Part of a small language model's weights: 3 heads of 32, 4761 steps.
Each number is 128 + 24 x the weight over its row's rms, rounded and kept within 0 to 255. Layers, rows and columns count from 0. The size above them is the row's rms in percent of the matrix's.

# layer 12 attention key, 96x96, rms 0.262, rows 37-63, columns 0-95
size [ 71  67  88  77  93  89  87  83 116  94 101 124  92 104 101  93  97  93  92 108 101  88 111 131 106 100 101]
[[102 143 129 153 121 129 180 150  88 139 149 151  89 133 155 118 174 184 140 126 181 134 139  96 134 105 127 135 129 120 118 174 126 118  92 117 131 137  78 106 130 132 113 141 150  94 108 119 104 144 150 118 157 137 138 115 140 165  96 119 133 139 155 145 150 179 116 152 122 138 126 127 121 136 171 156 130 127 129 165 123 132  95 170 121 119  69 134 124 120 166 154  83 101 111 125]
 [199 122 125 136 120 112  76 106 118  83 153 122 151 156 118 113 129 132 148 131 129 107 113 125 119 151 120 106 143 132 175 126 152 121 130 131 158 147 119  87 159 137 175  74 118 115  95 138 113 124  72 114 130 142  67 123 168 126 141 116 129 140 106 106 173 125 166 114 127 138 114 132 129 100 109 120 134 145 135 118 123  97 100  96 147 164 158 125 127 164 132  94 111 120 130 172]
 [115 151 107 152 125 126 168 159 116 125 135 129 123 141 133 112 164  88 136 143  91 166 148 128 112  87 156 110  93 143 110 157 123  72 123 165  90 155  60 115 132 103 102 124 143  70 150 134 139 167 122 133 111 133 162 142 139 169 123 109 105 106 140 150 118 137  97 114 124 134 155 102 129 136 165 146 126 122 172 152 141 159 111 121 101 125 109 141 139 167 143 158 112 147 157 132]
 [197 125  90  86 144 164 119 131 158 130  98 114 157 104  76 117 135 180 146 139  91 123 157 172 153 101 132 117 152 108 123 114 142 133 123 114 141  99 116 148 130 136 133 172 146 159 148 125  92 163 145 105 133  84 141 117 113  94 139 133 152 113 122 114 149 109 151 166 149 131 124 171  98 135 115  98 136 139 118 145 141 121 136  80 110 153 123 133 159 108  91 115 161 147 135 125]
 [145 154 162 120 165 145 118 171 133 142 165 140  89 135  81 108 156 100 151 139 120 127 173 124 102 115 109  72 141 145  85 147 126 105  85 105 128 136  73 112 121 111  88 137 132 139 165 169 125 147 118  92 102 123 110 162 121 124 130 115 140 125 130 148 136 125 130  93 138 130 114  99 122 110 156 132 133 117 170 144 128 125 129  84 143 167 115 145 143 185 114 148 173 131 142 128]
 [ 92 136 114 142 156 122 152 178 128 148 132 155 142 108 125 111 133 115 137 135 126 124 149  81  67 121 140  84 123 117 102 151 148  86 156 160 121 142  67 136 151 102 126 124 130 103 148 130 150 116 131 117 133 153 118 130 113 157 145 106 111 116 125 153 118 120 131  77 115 124 153 128 118 169 156 138 128  95 152 135  82 101 148 123 110 154 156 140 130 175 129 196 152  90 154 137]
 [136 110 144 164 127  99 122 116 127 147 127 110 177 113 108 102  93 131 109 167 106 138 130 160 118 125 123  93 133 131 123 129 129 105 163 121 152 131 145 120 145 181 133 144 101 126 171 157 125 157 179 161 116 131 131 123 167 107  94 129 121 153 127 141  77  86 102 138  91 130 169  98 146 149 117  98 112  99  98  97 155  92  87 107 123 113 159 147 114 125 143  76 125 147 127 105]
 [147 131 122 138  96 129 120 156 124 126 160  84 151 132 104  74 120 111 118 111 131 107 117 114 128 200 160 149 143 114 150 117 154 140 125 145 123 108 159 137 121 154 151 137 157 142 153 102 145 104 127 139 121 132  95 102 121 139 149 108  96 141  89 124 152 103 154  80 119 143  91 136 133 133 122 108 144 153 140  66 175 130 111 147 112 168 163 157  96 117 123 123 102  71 132 154]
 [141  93 129 145 115  83 136 135 113 127 130  70 118 129 132 119 100 146 147 139 145 124  95 145 139 144 138 136 128  90 147 141 126 136 176 139 144 135 115 150 144 130 175 141 154 114 123 104 108 158 141 181 156 118 149  84 131  93 121 135 156 140  99  90 131  99 138  90 130 158 148 139 148 122  97 122 139 137  73  87 120 124 102 183  99 110 129 119  89  88 155 130  77 113 125 122]
 [ 53 152 156 134 127 123 122 128 129 148 171 152  78  94 160 176 116 137 139 158 112 155 141 125 144 113 103  88 136 163 108 149 141 113 120 108 138 127  98 131 127 147 143 185 108 125 128 112 148 113 128 149 129 126 151 153 147 139 136 181 178 146 140 149 151 124 125 137 128 100 159  99 118 106 180 134 165 159  82 155 142 143 139 135 105 142 120 117 118 153 115 149 131 100 108 141]
 [136  88 134 100  93 155 105  80 144 128 115  95 117 137 138 124 136 162 113 140 129  88 112 111  88 189 134 175 121 117 148 160 156 158 106 141 153 149 123 105 115 139 130 143 145 174 126 104 120 135 133 168 138  96 136 104 155 120  92 115 132 157  83 121 139 131  95 154 121 152 106 141 162 123 106 110 107 127 169 113 142  99 133 134 157 109 129 178 134 109  78 121 113 130 137 167]
 [101 156 106 119 156 107 177 158 140 136 143 127 109 111 177 110 147 161 151 164 128 142 142 154 138 101 108 121 128 134 129 157  80 113 122 119 111  75 111 102 150 129 104 114 121 134 163 159 125 117 112  67 132 132 108 146 123 130 137 151 108 114 151 118  96 152 100  90 158 128 113 107 107 118 177 176 160 112 119 133 115 125 140 105 118 138 133  94 172 189 127 109 114 146 102 132]
 [138 149 127 118  66  99 147 111 115 147 111  88 143 137 139  88 125 168 149 116 137 136 104 170 187 120 145 125  98 105 174 133 117 126 112 123 124 157 136 153 146  86 163 115 160 130 121 144 104 166 147 116 163 124  99  98 119 156 126 132 116  73 104 112 162 116  76 121 129 139 112 150 148 125 114 128 104 159  98  97 113 155  94 139 119 137 146 135 106 146 166 121  92 132 138 108]
 [ 93 112 143 121 130  95 119 167 149 163 117 116  95  98 131 148 129 134 149 121 166 108  92 144 139 154 118 123 107 113 118 142 107  75  88 139  99 118 137 106 160 110 140 118 133 135 113 122 119  99 149 164 133 130 134  92 146 155 126 107 123 110 125 106 117 120 151 149  95 145 165 167 167 131 116  96 109 147 146 104 112 169  46 141 142 112 145 153 123  67 117 137 128 103 151 100]
 [ 47  91 153 144 100 129 152 120  96 129 115 132 107 137  94 179 158 118 122 152 136 131 104 158 110 122 147 110 125 116 134 109 134 118 119 148 110 130 134  86 124  95  94 144 152 145 129 103 114  91  94 144 141 117 140 127  99 157  99 147 125  97 102 150 103 122  77 155 134 148 168 127 159 145 126 107 112 121 110  97 123 142 154 121 156 119 108 105 122  85 166 169 109 174 123 127]
 [168 145 132 157 124 126 145 144  87 141 102 157 127 172 137 136 162 162 118 108 142 177 136 195 145 114  71 169 148 126 121 117 124 129 139 104 139 136 141 118 102 125 106 117 138 146 152 148 143 118 107  77 120 116 127 130 110 119  97 115  87 157 137 132 104 135  93 180 128 124 121 170 148  78 119 127 152 165 112 122 151 119 121  67 139  97 159 145 143 124 125 121 121 117 122 126]
 [108 101 138 139 144 129  94  72  80 131 140 130 129 139 154 127 136 128 165 110 131 120  94 137 135 126 143 115 157  89 148 128 158 178 163 130 111 134 147 141 127  86 188 136 120 147 123  95 106  96 137 140 161 141  99 108 101 117 140  96 129 136 162 127 113 141 143 131  79 106 187 115 125 118 177 117 127 100 142 143 134 165 116  76  88 116 121 116 110 129 172 129 119 148 133 111]
 [119 101 106 128 111 171 143  92  80 131 105 127 135 125 135 124 128 109 103  99 128 152 120 130 111 174 102 154 105 150 126 135  94 149 102  94  98 135 178 134 123 135 145  64 138 125 102 155 163  92 135 126 137 147 135 115 134  98 103 119 110  99 134 170 114 165 146  95 104 113 142 129 130 134 122 142 154 133 141  88 134 192 111 101  63 153 119 137 126 135 114 123 177 135 132 121]
 [ 84 134 167 132 146 105 162 109 133 144 120 121 105 159  91 143 144 113 136  71  99  98 121 122 160 168 163 111 126 135 173 137 123 134 141 163 115 146 117 120 146 122 133 159 115 144 117 137 120 122 156 165 108 137 113 144 134 119 125 115  96  85  88 173 132 156 142 126 114  51 120 132 101 132  97 137 193 139 121 100 134 140 133 123 139 147 124 138  90 153 120 156 136  93 148 108]
 [195 100  92 134 148 134  91  83 153 104 119  87 153 133 130 155 131 137 129 170 100 151 122 135 138 135 120 137 130 153 124 132 149 114 117 146 148  72 115 136 106 121 124 135 140 150  91 147 131 156  77 121 149 106 146 129 107 138 159 138 147 127 163  94 151 118 188 113 124 160 107 151 118 106 135 148 125  99 141 134 161 114 168 123 138  83 151 128 169 132 124 155  95 145  99 153]
 [113 108 120 149 123  87 140 160  93  74 111 111 139 119 130 116 122  80 115 126 118 130 178 121 130 115 131 139 156 152 135 151 167 149 116 110 110  90 158  89 126 134 127 117 148 123 133  86 139 114 124 150 122 145 130 193 128 128 159  99 153 157 113 117 152 177 114 137  92 145 114 138 107 120  63 117 126  73 123 102 153 142 128 119 138  98 161 120 114 147 140  94 142  95 149 109]
 [167 147 110 124 128 149 135 102 127  98 126 114 134 168 101  68 127 169 113 148 136 140 117 109 144  88 144 166 136 152  90 127  71 128 109  99  79 134 143 100 108 147 141 147 133 148 121 155 112 125 115 132 108 113 116 164  97 122 132 157 154 121  85  92 144 150 152 122 105 111 146  94 135 120 112 124 134 100  94 104 111 154  91 119 117 166 133  98 161 118 106  89  88  93 119 134]
 [108 150 139 157 161 117 123 165 125 103 132 108 120 141  61 150 157 144 154 108 138 156 160 114 133 130 103 106 144 132 137 118 119 149 144 153 114 128  99  68 135  93  84 109 148 100 120 145 136 169 133 118 136 146 162 136 176 105 149  85 141 139 149 133 127 122 129 117 175 145 156 124 117  73 133 102 125 115 133 115 126 146 118 167 149 152  81 102 166  93 114 130 105 160 145 125]
 [194 161 118 121 141 115 169 123 187 117  99 112 161 148 131 153 130 123 137 143 134 156 136 131 161 137 111 131 132 144 117 108 107  98 156 123 128  95 119 127  79 125 139 151 117 121 197 175 106 129 114 126 140 109 139 117 130 170 150  77 146 122 142 127 120 119  98 116 137 150 104 124 115 111 135 125 162 118 143  99 113 132 131 138 151 140 130 100 165 141 127  59 121 166  88 103]
 [196 151  94 132 161 158 123 126 158 128 107  79 148 141 134  99 122 107 118 159 133  99 133 125 134 118 101 136 176 131 140 139 110 128 122 156 133 107 139  96 126 146 100 140 130 131 135 151 151 122 139 106 126 158 119 126 144  97 128 118 126 155 139 167 151 124 110 136 101 173 117 122 102 139 159 169 176 146 119 129 107  89 163 149 103 114 129 127 177 133 129  89  82 184 102 161]
 [135 102 144 148 164 111 120 147 148 190  89 104 140 130 133 148 165 141 130 123 137 143 130 104 148 124 131  92 174 170 105 119 136 116 137 115  95 109 122 131 104 110  97 164 156 102 126 156 102 153 140  93 141  84 150 128 159  79 171 151 114 142 112 148  69 109 107  99 137 122 113 130 151 137 156 108 171 125 112 111 147  97 134 119 117  79 109 139 149 127 144 113 124 159 151 107]
 [152 139 153 130 168 131 190 162 125  83 157 124 141 137 147 131  97 168 125 111 144  82 133 139 116 157 121 144 116 128 148  93 149 135 107 125 128 129 152 164 119 151 119 105  93 142 104 145 129 123 156 154 183 112 104 147 104  99 147 195 134 106 151 136 120 102 131 124 121 143  93 108 166  80 135 145 157 129 155 117  82 142 108 131 150 132 145 115 166 114 118 113 106 126 163 131]]
# layer 12 attention query, 96x96, rms 0.252, rows 38-63, columns 0-95
size [ 87  62  92  76  88  85  82  88  98  88  97 115 109 104 105 106  99 101 118 104 100 117 139 103 101  99]
[[155  92 105 142 141 103 107 115 163 117  97  87 117 149 124 109  87 134 125 127 118 131 146 123 114 141 166 163 141 149 198 141 139 149  99 124 191 100 165 158 130 131 139 132 114 144  95 125  93 130 115 125 134 121 103 109 115  96 101 129 139 124 112 134 146 101 151 115 130 139 141  69 131 153 130 138 116 122 108 157 154 161 127 105 164  84 132 115 118 104 123  77  78 132 111 100]
 [ 99 143  88 145 145 118 150 122 131 125 136 127 114 125 143 158 163 172 142 103 103 111 124 138 101 129 111 103 163 146  83 123  94  87 147 142 147 177 108  80 117 132 104 136  89 119 156 131 126 105 127 104  87 150 114 142 126 165 141 125  82 113 151 144 139 112 134 119 152 128 119 115  73 119 105 133 162 174 175 159 131 133 136 109 157 172 153 152 112 170 145 149 103 117 131 137]
 [155 127 126 117 139 138 130 138 158 113 121 114 120 177 114  99  93 176 143  84 126 101 120 156 169 166 129 149 170 115 181 109 104 170 128 115 174 104 148 142 135 110 152 154 132 170 151 131 103 131 158 115 117 138 136 120 111  65 117 118 161 134 116 101 139  86 156  98 119 144 104 135 132 117 101 109 132 104 134 134 172 170 134 134 170 122 136 102 136 118 130 101 105 110 131 110]
 [145 150  78 136 168 174 121 130 129 134 121 143 150 133  89 155 161 144 136 107  97 129 146 128 150 107  80 127 165  99  66 125 114 141 136 110 131 131 119  91 112 137 153 104  98 106 155 150 145 147 118 101 130 158 130 168 121 165 129 126  96 133 135 183 122 112 111 142 131  82 150 143 140  97 113 115 164 154 120 138  98 110 138  95 127 184 149 152 154 125 145 153 158 137 146 118]
 [ 76 113 170 155 126 114 128 154 139 153 159 163 112 120 131 168 189 133 151 112 122 145 138 136 105 108  94 115  95 151  81 119 117  68 134 154  95 149 127  77 134 116 104 103 147 110 148 108 123 132 121 128  72 134 114 157 153 169 146 172 119 132 133 124 120 132 105 146 146 130 133 147 114 106 148 111 146 137 106 152 132 119 112 110 124 139 133 119  89 178 123 173 147 104 120 129]
 [118 174  92  91 127 108 127 121 190 159 125 152  70 139  95 103 119 138  99 136 128 138 131 109 148 159 127 132 124 167  81 147  80  91 121 137 113 143 112 149 143 136 154 104 111 162 131 139 151 123  93 121 128 144 102 123  88 127 148 169 170 119 128  92  78 125 117 137 130 110 115 159 114 171 135  83 139 125 133 136 136 133 104  89 126 147 128 111 110 164 104 153 118 111 122 123]
 [130 115 125 130 149 137  71 127  99 124 132 137  88  72 134 146  83  94 114  95 143 175  97 119 162  87 114 119 134  99 151 124 131 107 143 137  88 141 118 150 152 135 151 135 102 162 135 159 183 141 115 128 138 148 158  96 144 170 129 142 128 138 170 159 146 128 145  84 118 158 112  84 123 150 148 155 119 148 146 145  79 114 126 120 123 121 138 110 123 127 124 111 146  82 127 140]
 [182 104 115 121 128  90 142  77 106 103 124 110 181 137 168 132 115 137 123 152 134 110  96 132 159 153 136 156 104 105 194 116 137 161 110 100 143 130 151 123 146 121 137 125 148 141 113 115 118 108 140  95 168 124 158  53 163 108 100 118 148 126 131 112 130 131 142 103 111 149 150 126 137 138 142 166 117 136 120 114 154 156  99 125 147 109 142 111 167 142 152  92  89 131 125 152]
 [ 75 128 151 119 125 108  97 122 115 143 164 139 120 107  95 174 130 118 136 101 108 133 125 128 132 124  66 102 140 136  83 109 153  87 162 162  96 149 106  94 106 154 107 137 126  85  97 124 136 142 131 147 132 155 190 159 123 161 122  99 146 115  95 138 114 162 112 132 138 100 125 131 111 103 157 166 124 122 101 123 103 106 134 142 103 146 105 149 129 140  95 180 134 136 137 154]
 [115 123 125 146 111 132 150  98 122 137 112 115 108 124 157 129 117 154 123 121 152 107  99 112 102 130 139 127 109  83 160 170 115 107 109 139 142 130 125  87  91 190 129 163 158 126 111 127 100  85  90 126 190 120 142 145 145 159 142 137  79 118 112 103 114 165  94 154 163 123 124 154 132 118 159 117  96 143 140 129 118 142 133 123 133 121 105 183 153 153 130 138 116 182 163 154]
 [ 78 119 148 167 120 140 141 162 125 133 110 167  87 112 127 116 158 128 115 136 172 111  79 161 116 101 141 157 130 142 144 136  99 144 154 154  94 118 131 116 153 125 163 120 137 172 136 131 125 123  94 122 135  96 105 160  84 172 120 166 136 107 166 100 110 160 168 136 126 164 134 128 142 150 142 132 118 130 161 157  90 144 130  88 165 116 157 130 138 132 132 116 118 149 129  77]
 [ 90 108 138 138 132 139 162 109 114 142 140 129  89 113 157 137 163 151 111 124 148 153 164 158 101 112 116 110 102 119  91 135 105 123  98 143  87 175 114 104 121 140 110 126 157 101 144 141 133 144 157 133  93 113  84 147 172 168 129 147 132 105  89 125 143 117  90 167 145 122 126  91 131 110 137 141  95 164 128 121  99 114 105 129 142 175 113 153 100 162 135 175 147  87 151 142]
 [138 101 140  97  76 147 118 128 147 143 148 124 108 101 131 102 121 109 154 166 169 118  87 164 103 129 121  97 126 166 140  96 109 132 121 109 113 103 128 120 140 131 116 157 121 160 124  99 131 127 154 126 126 104 167  53 166 146 145 150 158 101 149  92 110 122 150 138 159 147 171 143 131 113 116 113 113 147  98  97  72 104 150 147 147 140 125 118  83  89 133 142 130 126 118 155]
 [122  99 144 100 134 133 141  89 147 158 134 172 136 175  99 140 157 160 112 156 156 120 121 125  71 112 113 138 117 156 112 100 138 115 117 151 167 118 147 118 145 159  95 167 123 108 107 147 130 138 131  99 158 133 195  98 116 143 100  80 148  95 107 108 117 162  97 114 125 145 140 144 152 143  96  97 104 127 152 136 162 127 163 141 104 114 125 138 179 128 160 133 127 139 128 115]
 [111 191 111 134  69 129 129 122 106 135 146 147 108 154 116 153 164 167 188 142 182 155 123 123 105 151 115 162  92 143 125 167 147 128 128 126 138 159 174 125 107 123 148 114 110 154 145 144 144 149 136 112 153 140 123 112 106 123 115 149  88 128 131 140 111 113 123 131 144  94 142 150 186 114 153 144 121 153 118 124 147 151 110  97 119 142 133 103 133 121 167 169 157 154 110  93]
 [124 117 159 143 145 143 153  93  79 117 116 113 142 162 139 170 154 132 129  98 106 141 109 145  93  91 125  82 106 155  91 159 158 184 155 100 116 136 136 114 118 129 154 110 169 152 113 127  62 135 115 130 129 124 128 171 109 116 122  95 165 121  62 124 119 134 163 146 101 144 140 154 135 119 118 144 106  95 154 134  84 148 113 134 144 145 127 146 126 120 128 110 138 111 110 123]
 [159 134 100 110  76 175 167 121  95 149 124  97 122 143 151  86 125 114 145 104 143 130 106 134 134 132 131 125 121 135 137  97 130 154 107 110 116 128 133 106 131 150 120  97 136  87 107 130 141  81 130 161 119  90 117 129 112 119 153 136 180  99  99 181 108 174 114 137 109 148 112 160  91  90 145 119 155  98 127 120 156 129 139 146  88  96 134  83 137 115 117 137 130 157 176 113]
 [146 137 134 102 151 100 162 109 105 153  97 109 135 157 127 138 111 130 147 124 149 169 143 133 143 116 142 134  88 115 115 138 104 118 164 101 174 132 118  98 143  98 141 161 132  97 106 130 128 134 176 184 131 122 149  98 174 157 110 122 111  88 149 163 115 145 189  92 132 108 100  98 124 159  91 139  93 135 113 128 148 119 107 122 122 158 161 169 139 119 100 125 144 110 142 100]
 [ 96 143  96 119 162 108  92  88 149  91 145 117 144 101 131 117 156 138 158 126 122 115 105 121  85 135 138 132 151 159  94 158 129  89 105 177 160 104 117 120 127 174 142 110 102 131  85 136 114 155  64 132 141 135  88 155  77 157 134 113  74 146 155 120 153  93 162 124 114 138 155 159 126 141 131 116 127 130 138 150 136 111 160 122 111 125 154 144 107 107 118 134 113 121 129 150]
 [143 119  86 140 123 124 135 149 123 122 123 108 115  84 135 141 104 122  99 144  93 137 159 155 101 125 123 155 150 160 111 128 154 142  81 120 141 127 156 116  90  89 128 109 141 143  75 111 134  91 165 129 113 188 111 134 114 102 154 144 145 137 158 155 112 174 132 128 124 132  94 164 118 137 120 117 120 202 110 156 153 136 141 154 175 132 152 113  93 139 126 126 116  98 132  96]
 [145 156  90 101 141 184 115 100 158 132 153 108 143 139 143 106  88 132  96 142 189 124 139 136 141 120 117 123 131 135 123 138 111  92 140 149  95 106 132 120 120 141 131 134 110 210 124 139 110 145 143 148 129  83 137 146 101 139 133 123 177  98  83  99 141 130 132 114 146 100 159 100 116 126 148 121 123 168 105 126 126 172 109  99 142 142 171 119 143 121 101 100 131 120 112  87]
 [134 160 149 160 121 152 131 147 147 102 134 129  70 123  75 121 127 147  92 117 153 164 158 106 147 152 134 123 160 160 157 142 118 133 128 118 133 115  85 142  94 136  92 124 129 134 106 159 110 173 101 167 178 117 131 116 164 120 168 112 118 144 155 117 147 115 120 102 136 150 112 130 106 119 138  97 124 131 136 151 106 175 154 131 120 119 145 122 149 122 151 120  62  94 155  89]
 [ 72 136 123 124 130 109 149 104 180 112 143 128 127 109 159 135 127 162 121 129 186 125 125  91 149 154 167 135 158 163 157 121 130 115 151 134 148 104 138 145 128 125 180 141 109 164 183 137 101 122 147 142 169 135 133 137 130 127 117 119  81 122 181 138 129  74 148 111 139 132 119 133 128 138 157  94 144 143 157 155 136 122 123 121 117 117 166  94 154 162 131  86 121 122 106 100]
 [122 104  84 123 135 144  92 125 156 118 127 113  67 142 133 146 125 123 129 151 130 105 175  99 147 124 152 133 163 130 169 162 106  96 136 122 162 133 123 112 174 144 151 135 112 132 122 132 133 105  94 147 155 144 127 134 141 147 129 170 106 168 108 155 171 130 160 116 112 151 134  85 126 110 156 163 119 166 135 175 121 124 125 160 146  84 158  90 133  93 140  92 131 137  94 116]
 [116 102 138 153 158  86 119 125 130 113 173 101 111 132 130 118 162 130 116 105 178 151 149 121 126 151 109 118 152 146 142 137 116  90 160 120  96 142 177 123  94 190 137  88  92 110 113 145 122 122 116 144 167 115 132  87 152 116 141 166 122 162 115 137 146 130 136  87 141 138 129 119 150 160 129 105 145 114 110 167 126 127 131  68 147  90 141 175 136 151 106 123 126 107 141 158]
 [123  95 123 119 139 123 127 135  84 142 106 162 149 142 152 126 141 120 156  92 158 106 162  54 135 137 142 131 117  75 181 108 152 124 120 101 113 121 149 157 135 149 115 105 114 144  81 124  88 139  94 151 160 151 122 148 149  94 183 170 142 137 129 101 107  98 130 106 120 112 105 144 153 126  92 145 151 143 139 105 111 104 129 123 130 146 171 125 147  89 138 119 136 147 130 113]]
# layer 12 attention value, 96x96, rms 0.345, rows 32-41, columns 0-95
size [ 82 101  96 102  90  99  93 107 103 103]
[[122 135 150 127 187 147 121 142 122 156 113 123 144 136 176 125 111  96 101  93 106 116 173 157 117 137 162 106 120 152 138  94 135 133 132 131 115 142 135  87 116 156 109 151 121 122  97 106 136 153  95 117 118 137  96 134 158 119 101 188 151 149 125 162 135 140 169 160 149 137 109 163  76 114 127 142 129 134 103 123 185 116 122 113 130 107 137 156 175 118 107 145 138 136 184 116]
 [116 138 172 125  96 130 138 143 103 109 140 140  86  97 105 144  91 137  74 106 137 144 133 157 108  97 140 132 146 152 109 109  87 136 108 132 136 141 118  72 106  95 166 122 123 152 154 181 107 143 123 106 109 139 142 105 119 148 105 114 135 141 129  97 125 151 137 113  88 122 171 158 113 157 157 135 103 167  99  96 158 163 105 106 106 131  96  81 128 151 115 134  90 124 129 125]
 [116  72 135 142 112 147 113 148 130  91 158  98 105  98 119 136 129 124 106 116 164  80 130 190  94 149 132 166  97 164  94 121 131 115 136  99  94 102 140 116 141 133 117 124 132 116  90 122 123 128 146  83 151 114 159 134 112 102 116 124 126 108 136 157 139 143 133 142 149 171 109 129 124 112 135 146  88 153 147 106 148 166 131 159 121 165 167  95 145  79  87 134 133 150 101 121]
 [146 139 176  83 156 144 107 166 134 130 161 167 121 133 126 115 124 101 162 150 143 116 160 181 137 102  92 131  98 162 106 132 147 134  96 161 110 132 108 131 153 120 132 104 129 138  95 137 124 154 137 121 135 133  77 123 151 110 126 140 166 130 133 186 107 157 145 169 139 146 125 171 129 155 131 137 161 149 140 136 136 154 169 153 134 168 125 125 117 114 167 122 109  90 126 173]
 [158 116  84 154 156  84 155 122 107 135 114 163 116 123 167 129 107 153 116 161 137 128 123  75 113 108 106 104 107  85 121 136 126 111 134 114 112 124 109  92  83 159 141 113  81 102 147 114 119 159 131 127 106 120 132 102 148 100 173 107 103 146 124 145 127 115 111 150  98 144 114 152 160 134 103 120  89 128 110  94 118  75 153 142 104 155 148 123 138  86 125 107 132 127 103  75]
 [123 120 101 115 123 163 111 121 152  69 159 119 168 126 172 131 134 118 115 103 159 112 143  97 152 139 148 150 101  76 131 131 163 113 139 136 203 123 123 130 146  80 150 147 115 109 117 129 134 140 107 136 147 113 166 134 135  95 141 109 140 142 145 160 140 115 153 112 109 133  74 120 111 112 109 119 134 116 129 125  71  84 102 121  94 155 111 154 121 139 133 122  96 166 159 140]
 [137  99 159 127 137 130 104 154  93 108 150 136 110 102 142 119 152 137 116 100 135 106 109 114 136 147  98  99 138 123 133 127 136 165 154 133 172 146 116 110 115 137 159 138 154 112 107  85  76 183 107 133  94 105 107 137  88 124 143 127 142  95 116 121 110 117 122 117 131 140 146 116 177 131 145 136 145  93 148 170 105 140 129 113 177 106 159 136 161 202 151 164 103 159 115 131]
 [134 131 126  81 150 146 150 125 103  78 128  98 137 155 161 123 132  99 136 167 141 187 106 130 122  65 148 119 129 139 133 120  81 114 103 102  88 149 123 124 112 131 160 145  99 136 127 131 117 112 154 129 131 111  81  86 130 156 125  99 137 124 128 123 137 145 134 163 138  84 145 108 145  95 119 158 158 130 120  61 102 130 117 166 120 155 151 131 135 118 154 105 113 101 119  97]
 [117 149 145 121  93 124 157  53 111 129 112 122 137 161 157 161 114 122 163 128  81 117 106 119 158 126 129 155 125 123 135 129  98 129 163 118 122 138 146 139 128 115  89 134 172 153  90 142 109 145 110 130 147 114 102 148 117 114 123 118 132 117  69 150 162 171 144 133 118 122 102 127 173 118 127 137 102 120 145 142 133 147 139 123  86 158 149 156 198 170  98 153 130 104 144 119]
 [147 190 160 124 132 152 143 152 122 123 151  67 141 124 105 147 143 111 139 161 126 140 107 131 135 114 142 126 140 129 160 114 117 143 114 140 142 124  96 110 197 149 125 117 171 117 115 133 144 101  98 121 148 176  89 108 134 122 130  74 147 131 103 120 144 160 150  95 148  93 124  86 162 120 116 114  87  98 150 151 147 125 128 133 160 143 126  96  79 137 118  96 127 152 128 105]]
# layer 12 attention output (transposed), 96x96, rms 0.474, rows 32-40, columns 0-95
size [ 84 103 102 102  90 102  99 114 106]
[[ 89 146 139 139 131 140  85  89 111 111 163 134 158 139  93 129 109  95 112 120 102 139 129 132  97 141 136 157 102 182 116 132 120  99 132 174 131 133 126 129 138  95 110 134 108 125  88 123 166 135 118 131 139 155 154 119  90 105 101 134 108 141 130 164 133 136 114 119 173 110 101 166 119 141 141 180 140 136  78 113 146 154 154 144 115 164 166 108 123 155 102 147  73 123 122 168]
 [ 95 114 191 132 128 157 131 111 102 116 105 122 100 166 137 129 111 120  78 109 152 151 131 178 132 104 105 155 136 150 136  91 127 168 139 109 146 153 105  54 116 117 139 145 154 141 135 136 126 105 113  67 102 130 127 107 102 118 109 179 184 142 138 115 142 112 135 112 131 151 120 126 144 153 144  84 141 137 140  91 128 145 106 140 137 105 118  94 129 105 119 119 129 155 118 108]
 [117 127  92 135  78 121  85 148 144 118 133 144 143 107 132 100 136 126 123 133 180  94 123 165 105 115 183 142 137 119 133 130 159 148 125 161 138 100 113 144 133 129 137 138 138 140 111 141 110 108  99  77 121 136  88 126 106 139 139 129 165 140 152 144 116 164 112 119 131 144 132 182  82 147 159 147 121 176 137  91 140 126 132 137 132 137 125  82 142  71  59 133 137 119 108 143]
 [120 144 142 140 110 102 102 155 100 110 166 126  97 134 112 154 136 105 150 134  77 115 162  94 126  87  99 107 136 146  95 116 115 123  87 153 118 116 135  97 132  94 121 152 101 101  79 105 112 105 135  73 119 128  88 126 171 101 130 112 140 111 112 181 121 123 108 132 151 155 108 145  96 133 161 128 141 153 110 126 118 122 152 130 132 155 137 108  73 105 159 148 155 104 163 132]
 [154 107  97 138 170 118 113 125 146 129 134 157 122 126 116 111  87 156 133  90 157 119 164 131 136 135 108 151 121  99 120 153 164 166 125  92  76  93 115 115  78 155 103 131  98  95 151 146 121 177 153 121 125 112 160 140 125 131 147 145  98 168  74 127  97  92 156 128  91 104 137 120 125 145 121 175 126 117 100  93 126 128 120 113 126 150 130 166 145  94 149 124 128 139 101 125]
 [153  95  98 137 149 125  94 125 107 134 137 121 146 105 118 144 124  65 112 112 170 113 135  90 112 145 159 139 148  74 154 133 141 134 154 106 172  83 117 127 154 112 144 119 121 150 108 137  99 154 141 167 136 134 181 133 172 116 146 113 128 134 135 159 128 122 152 148  75 144 103 124 125 132 100 152 137  91 133 165 103 138 143 137 152 128 124 116 150 122 106 127  60 145 162 146]
 [ 91 154 103 118 124 114 144 152 118  81 143 161 137 138 145  88 142 114 106 186 138  94 111 117 116 121 141 139 124 135  91 143 107 214  93 122 152 105  87  71 122 111 136 136 127 121 131 120 123 166 105 132 133 123 108 145  78 128 156 101 105 113 132 131 102 149 129 158 155 142 140  79 128 124 152 124 136 135 124 158  88 106 138 136 147 114 117 142 168 126 133 164 115 134 113 159]
 [128 156 122 109 144 133 123 143 127 120 127 111 106 130 161 146 108 104 109 137 136 121 127 149 122  98 145 125 120 113 131 112  97 119 164 121 117 124 160 138 109  93 158 158 113 148 105 103 118 129 152 157 137 127  82 120 131 155 118 116 181 123  90 148  89 107 139 126 142 107 147 118 171 131 146 167 104 128 112 103 100 130  86 125 143 160 180 146 119  98 167 135 139  63 106  45]
 [153 141  81 123 120 144 122  59 117 135  96 157 137 141 134 140 174 150 120 132  99 118 120 126 133 104 123 124 117 151 126 122  98 117  97 116 118  98 120 152 152 116 194 116 157 124 130 120 117 177 123 121 138 123 123 145 124 150  91 102 129  96  47 131 113 151 126 127 122 105 109 101 121 117 121 167 110 110 126 143 125 172 174  96 117 144 176 139 142 145 106 143 108 169 123 107]]